Weights of a small GPT-style language model, trained from scratch on English Wikipedia.
Architecture: LayerNorm before each block, learned positions, untied embeddings.
Each number is 128 + 32 x the weight over its row's rms, rounded and kept within 0 to 255. Layers, rows and columns count from 0. Numbers have three digits each. The size before them is the row's rms in percent of the matrix's.

# layer 8 MLP down, 96x384, rms 0.253, rows 54-95, columns 256-383
099:129144096143052209128106090157151063125100075146157131127138132145095103111097119139157135078119152089137170189145116038113167160138091109140120179107065135149147094110163155127125168080128104139129138175161245129127121087103160095149143136120096136083147162097145169153070071103142174098123158098089109137105056156162115160100094148112201099156057119105140127119119155110141137110121
103:114099106104158110155107127109148113148193120066144121160117125118096109138108105087163097172088144156163091117124080133144107203136141092101148165103051090098080163126118104185147163149117170137108097054126124178127115140200153183140139058111165162124141167112156033117105119147152138132101141138134099149171123128117161091133141108144128095156117094208107118131103119105098111121160
094:164166112169100132155111117145078121160108151159140150117158138129132035121079082064141078118093154120103160126090156123098110130171061127119140134071129086117121110168130169120111135111107177113108100255113118161131091093127151165144120132148163135056105159123150205132086165154182102077138164073085153126158123139126136127113097134160124168142122139126099093207127069106147101090116
105:149130200117153144120103079142189159177184156171083137191138159100108147144155102085068122115124139118143086103129105139090130130131191129178127163104141174128139157102136121147176172083133162144120097113154113161063167151204165104131106084140143098046186145131158115078216143156123203090096175146135112136101143152137108083068155047123133109239144102100176082178157159134114147161139
102:127108140154162180143134128107137102111107085128172130100185173067090132138133138095172130131117163085144110169134150126141096123152142210142086116064114118052186163196111117132194146157177120121127149160163170121104130131147137099084152129062149108096134101157134162134196084171128119169129156130068123137153122133187125148142101125120081133140190103148119117155124159142219145155072
103:113129163101211125163170142110095103127146108123079104182134105128165084122142154101171092134124169183140073144093100117093119165077123178162126122162061067109103144119105094171069115137079137117139142098117101088179109131156166109135133142113114117147106114084171180093140106145100128064101123140151151123073106171124101087150140139153149128100155093101158113178159119157178135136168
108:099137073099145126079123127170136109092120126102057106102123143079117137115116170123068166075120116090146129125099156066125158128138160090061139099172174092174148113117103122103128082138168131148133125192144107114102127067110138199126096128153171102099130116136100123091182109172164136131083182085080145214113108145127166133134140157160107211149135104175128118166162075090132181164164
107:191097152192096111106103083158117107135132141181083106128135146147138178069145126119143116135121143126102124123140148177100167139146092158131182142061121089190203071172116122120127137143181113123138135167176118106118103135123189154116132153115129167020179110126070134099107155130135150127118129069116104184118152094162218084151113082100197155149098064131091091112157179098176152189116
090:125186156101143124150159162088178143116161162113156124133131140148150169169093121102116140109091136169105132123064109123132157133138165106107096181108149134131131135094096158113077156072168095150114150140118124132100098197073145131136117146150174057133094148079142181131141144161196113127114141092166123096116143100091171108090154182087083160107095187136136121055154111151173127127137
096:087111134049117124113162130083141096131135171117156165112144073156153159132134075148181120124164117097096188128127162157122155134159107141108118183071057181139142057132054140118095097147087116143115091113083152114105096114094110050064105124121150192133090111100121111109122153125131138167119114137145068145097127168118117119162134150141133122095068107150117114135126129110163080110127
106:097107134101122069152089180123145187104100143115106098143092180126115086103130110144143167147092085109070124155097114129064144135096160117161109127120125139080124130147138143197148189138195135143098127113143077120104166223126108218102144126124216074157144136150190081155130128132129120112206196090093074156161163128072121235149129172091077113133119166145158098093075137125140167114086
106:125103130174144098116126117154074107105118121118106135188168028105164057125151226145151156131137123069195153065127123092124111187125102091075152116164208132090154106115111129158153128134047095040150152150110081078085178111129123165104140134196113161172114162122130046131106138133111127132145143131076140114169104096106130133104138211138054178083168132111108150181135129212109114071142
100:160147157149096145126122172130146126106149095094121128161131119101144110121115077119120160150131113142055100112152166176099145131111042120094147189109122142085104101126115109087144109072157107147186144156194136134140126134117121093124054120107138085203153147132077057059182104128087139067089150134154119082152093170151203077179153061124185122128142116061138098169213124126160108161122
102:093092142130081150104113142159168124130118167064113127131144061152149104065136127134160120093109155144167159143109121109135229160083067097124176071111085074102138106151130163129129120099109181127124174132133142140099158103073105111087093112127094134097140130141135168121119111149116139116094131082081143129075099116175137112166142089096210127162126125081115132130077203148130142096130
097:127186158107155108120125158186051156126145149108119093158184151093135096144131156106065173075110122155139080094171111122178238140147105159113127100143100135128154119103123134094152116132095156139119160062125049113098136121173139114170143204161101079103144142119147135085133107166162118097126097099167132152038119082148138110175132097145072187116163099157168091145203143177136165134150
094:107184132150095153075121083218133112112106124102183158141112113111133171077150153149094086165148151116059127134142202192167152082179161140175104185094135054102124138125191130112100100154106109098173119050091170121084125137141094135101169112138121188209128122112152129050157095118141159174096104115173154141110121119081111060133142152114129084152108131138111135043103123090159115148122
096:151134052125096156167095149105162181110126120122091149148143152106137131163133118168131105134148098161136130138146116155119125171071137124162117061145118092133147132114105086190129142140139124130161137064148185097114135053122153129131088108170161137173111134151078127105161112172117117138161122153102146152088126145113151114148136094199094125151220107117099129134162139093139121128097
102:168157141102086137145134084134164130097086153137095133089115105096170145112145145184154145096143087161161122133089085107121098121085145133144146102181134144146121097121157098134161127126122127105089120132106175099120112103067149175163145149122147095115159127184120129140089155098137056123184087074126139133152087116062081145194149181111084147137177146081171138088136092128086167139138
099:150104077055115083135116055144100158113102093129050134058126162120127113120079148163121098152126083090171198103164126172145131157114139173107124135076097127098143144165097115163125109129146154139131076081123108177096114112107134188087128054081096150138109125095177149152054087105159143134101178168145118151164112117175105106110126165108135182087079137147081141133147122121106080145110
094:095129167078131105120113120114049176169156099129143101092157126144095157102147143177128096159157117089162130061011068094096125185184157117114164131133164157175146084148157088122141122135139134140101139110085134131132133057124133133116101072144109132109104109153151098116164147138123160107188152145138109118126177147107116125201164168147156105159119140109197154046115130143109157154138
092:145157242141161137145159119111148168135191106094138138145121117075096142097123113129114142121108123150135116160153200135114146122125147110081141084104135170115103199131111125162081148090109175119172147199113133140152125147106168128118054132108141088147108117117140123112162109126073138201154131181121076124066111165080105203149139132150113126150074140131128097112116116085093157093150
097:085057085142110155139099135174089145149135129191117128181091138097047101143078106131070067160104169087127149147181092126091135138109118087154121112121085209154099151136177109130184097108133126188138100071185092123179090145097122092123131138122096120159140155119137197126149140147132138151101138109105080165100153081163167116124126148104128123115127123113168121110202104131090127135132
099:100122145142084074098143175119129136107152116051166145094119102128158078119143092056115088118061141143077143092148127085138124130172071141077101124121127165100126164127115171180121107175101139163096130185135074148129096163132135142178139098130100168132114197120090147150115128136139099136127176128174121154114064106178135133111134185149153163139117173162126151160097094142084118140129
102:101142076152143105177126153113090144163123151140180120167104114038180136132159090094227114141161131150121095132123064139130127081113069155104141151144187118107107109057147161157128105095152084098106101143176155118096173150211101156127163148133141140187063180147121115149184120133111077159111131096133143104158139102129149097132062136114112143105105158128086204114191126164080145136130
095:102106128194091118177242090178153158095141177152143109124159129124159166129128118183151144170118112116145154102135088119142129163122149127144084119120080141185150105148142096143052175097077113127118178111131169145124145104081136107121105110136147097075129096131224092124070162109153112125109086114095124136161113161128148171140094175105112057188100153109109127156115102099112150119108
100:125149120097148151103106134119156113139091130105147119153109173131075082147106202112051087184132204110119069131127090172143147174076084128093151103132094156151158126144183128137147107131111094115110130077125129107204141174153109104119130114165063118103147170171141176088078192114164147087126137113230125143150151124121122056161202103121084140091163107134094118174134123103128132143143
101:169066146124145126118114142146085099142101146114137113085144134114146138090132201124151118136101185179135172122147157169059157085116130209088089115124129183097171135120075164126112108102151139111137154130126140107099164103077114137103091106095105137115113126079114139147118114131161151101114093138156200181099112131132163192129073125068079128088177116085077186119121106103123122107132
106:157128161121090184074143099095120146146137103164156098158129083107109137118114173101174119097161143139147120122122172150145164089153135101142088141157152228119114169133150179086071160185161114127101147157154135158145095204128091098114116030120100119197124095072037112110066078147117154146144159131127134099164139147000097183090146171092144095123129144143123187103156160197092131100114
111:136155120129105113160053133109082130075173139117165143088129100087248128142149107112132159136154147085142140174167076104049142117140141191162120066100123093135134086119133167128133142103128142149102116169127237142185148132143142128159063120159099155119094145135120143138185138138112147135116115134133095126158123159063134160124088118156126111157077119194130146105142094106149136139046
095:140186099087145108175089180139152107125140125149165158109088153084118147143124131133173124166106129179036112149060121134146108147125117114062126145123112084171053125140127137197121173224200135091112133089132120137084137146118098087093075177121118105111115128117109122132141069206112154124083140072128127116125158093110129071093162145104083084161154167128101105091126090058164087172104
100:136149155142105150089095079132178135081142107138113131093162046150172116108147133153119098124139170084088157115164123077086097095170120126081158166168118126109108093108171121133114136160156140148116093117079139125155154120147122145120173155120125138123137142108086101153165153184110093141096099098154107119091132152168101130112180088132130150110088126119140077107174047117099131155134
098:155155154152067157128107131156035180102149092146090106151171064116132131154166158164193153121229144182127165099107187130154119158117126125080122139110133077063099108170109169102100093169125117130180143120138133134199192067135143136131127178097099085079176115100106127154128089110129143123181121172154165128144076132091159122164122099115098125108160108146127118132068100140112106132137
090:131130107148070124115147081155098090051082130167154114149132104168118185117072116069162133115135090109135227120127101100151099099124125125082154093120171149114142123074125115136163147094121167139120152141176091117050099088133165179173088160133113158195119160129151156142166115145158098125129086113177126121112098123172102148101115189084153132067134125148157081117146134148073154143133
093:153122124085126101101143141152099166142055138164155151153065108173112173125124143135122127145101195170083079079071091123132152087113132128095115115165138058188172100181103072045125131140079087122132146119148222153082159130121171135157082120134123137149131104136113152143131176127075171189142128139088150096172142135134169209122148137154086108127119105138174109113117127116101162139108
105:124075186070084065137139130140132150115152138094084155114093126160174108136058126112131147047165121192117176113103142104145125115107136101099154113154143140121125152144110128101176081108129119108070128189168120086149131125089183109125127077153150121159118086122119073167138142100160109157123101145170216100122121123081173180102121177151171116140180098109136134110102190192160112096065
100:156150119106074115087065105154150145150142118127080170131117158198141125170108110109131126122088141131149138089177110115104161120089134159102166111179147144101137176100119094129133139072129141104126093129105083115120135137136149128162189109171133126107082103178138149103168089112112153148111109157165101148149103094114084156125163145136149185037143110141146127104145078168147106128116
118:149169094088138108106142060172112129128109159140124139163126113107140117040151143166165215100105127098117160100111080102137132210169170113124136117145118082112121108146129118117136136068217112117182140125165101152114139119124138187117154101185111128075116177121120145079123091170147158140123109116065149175132156166101155179125147151167122161153154127160191068076079114135166167131137
102:131099148147095106169175150160130116178143146149102176171075097173137170162128181146161128126147154121092173098131106116151152141115123110141136126101077156094110068127119102131128094106117171108070140121128099122140075173090164122195147133097138136067143114108175106083136166103126106119143117133083080123113131120248143098165170108128143073129112120185139163101143152118108153145149
100:106138115145128165102109114101104183089122160101113135133112139141161077055082176212207143189128116111154051132181180099113130140149112178120132098158163132094045138078099068187157106150106107112114137110079178124124146126078174109089075119073107099141132125127114078104093149095153136149140127173094129109085071112090088122183130170149171126081089129108147127173109078177172159106073
102:138175095116170156065130102124106164138098130120149127080105158138130142170123131103132115092125190133163131103122168172112173145077138156136123076100191148051094058078093157172114153124126201073154117161156162111145122150077134103173109167143091170149127155184064123059161154097145153152113156102142167132106122150176163101096137103108108160150125119119135200038115064133127118130120
101:128112171172138124121128095083065180117090141097157138173124126120094106179160136133134100114173132183181114133126132151117132126123104108134151080165164124092102162126144165126136199130178114124120132166162145082099139146122148097078131157153116163179131096190193134189153143091081133122128203123205133131176092166122105120110181120137132202109186115119142068111110157132111110137124
107:110128179150093155129177129137148132190125119148088167090134136172144136118121146125112175096103088145096152088104215106145169114132108140154099122068155136093104090112098131091098167087114200112128165135123120102135155136080142046137154144071095120109141200121142092152145107105078176098136138216100113131133136117104150145130102138174138137090138118152113139122125092082137110069173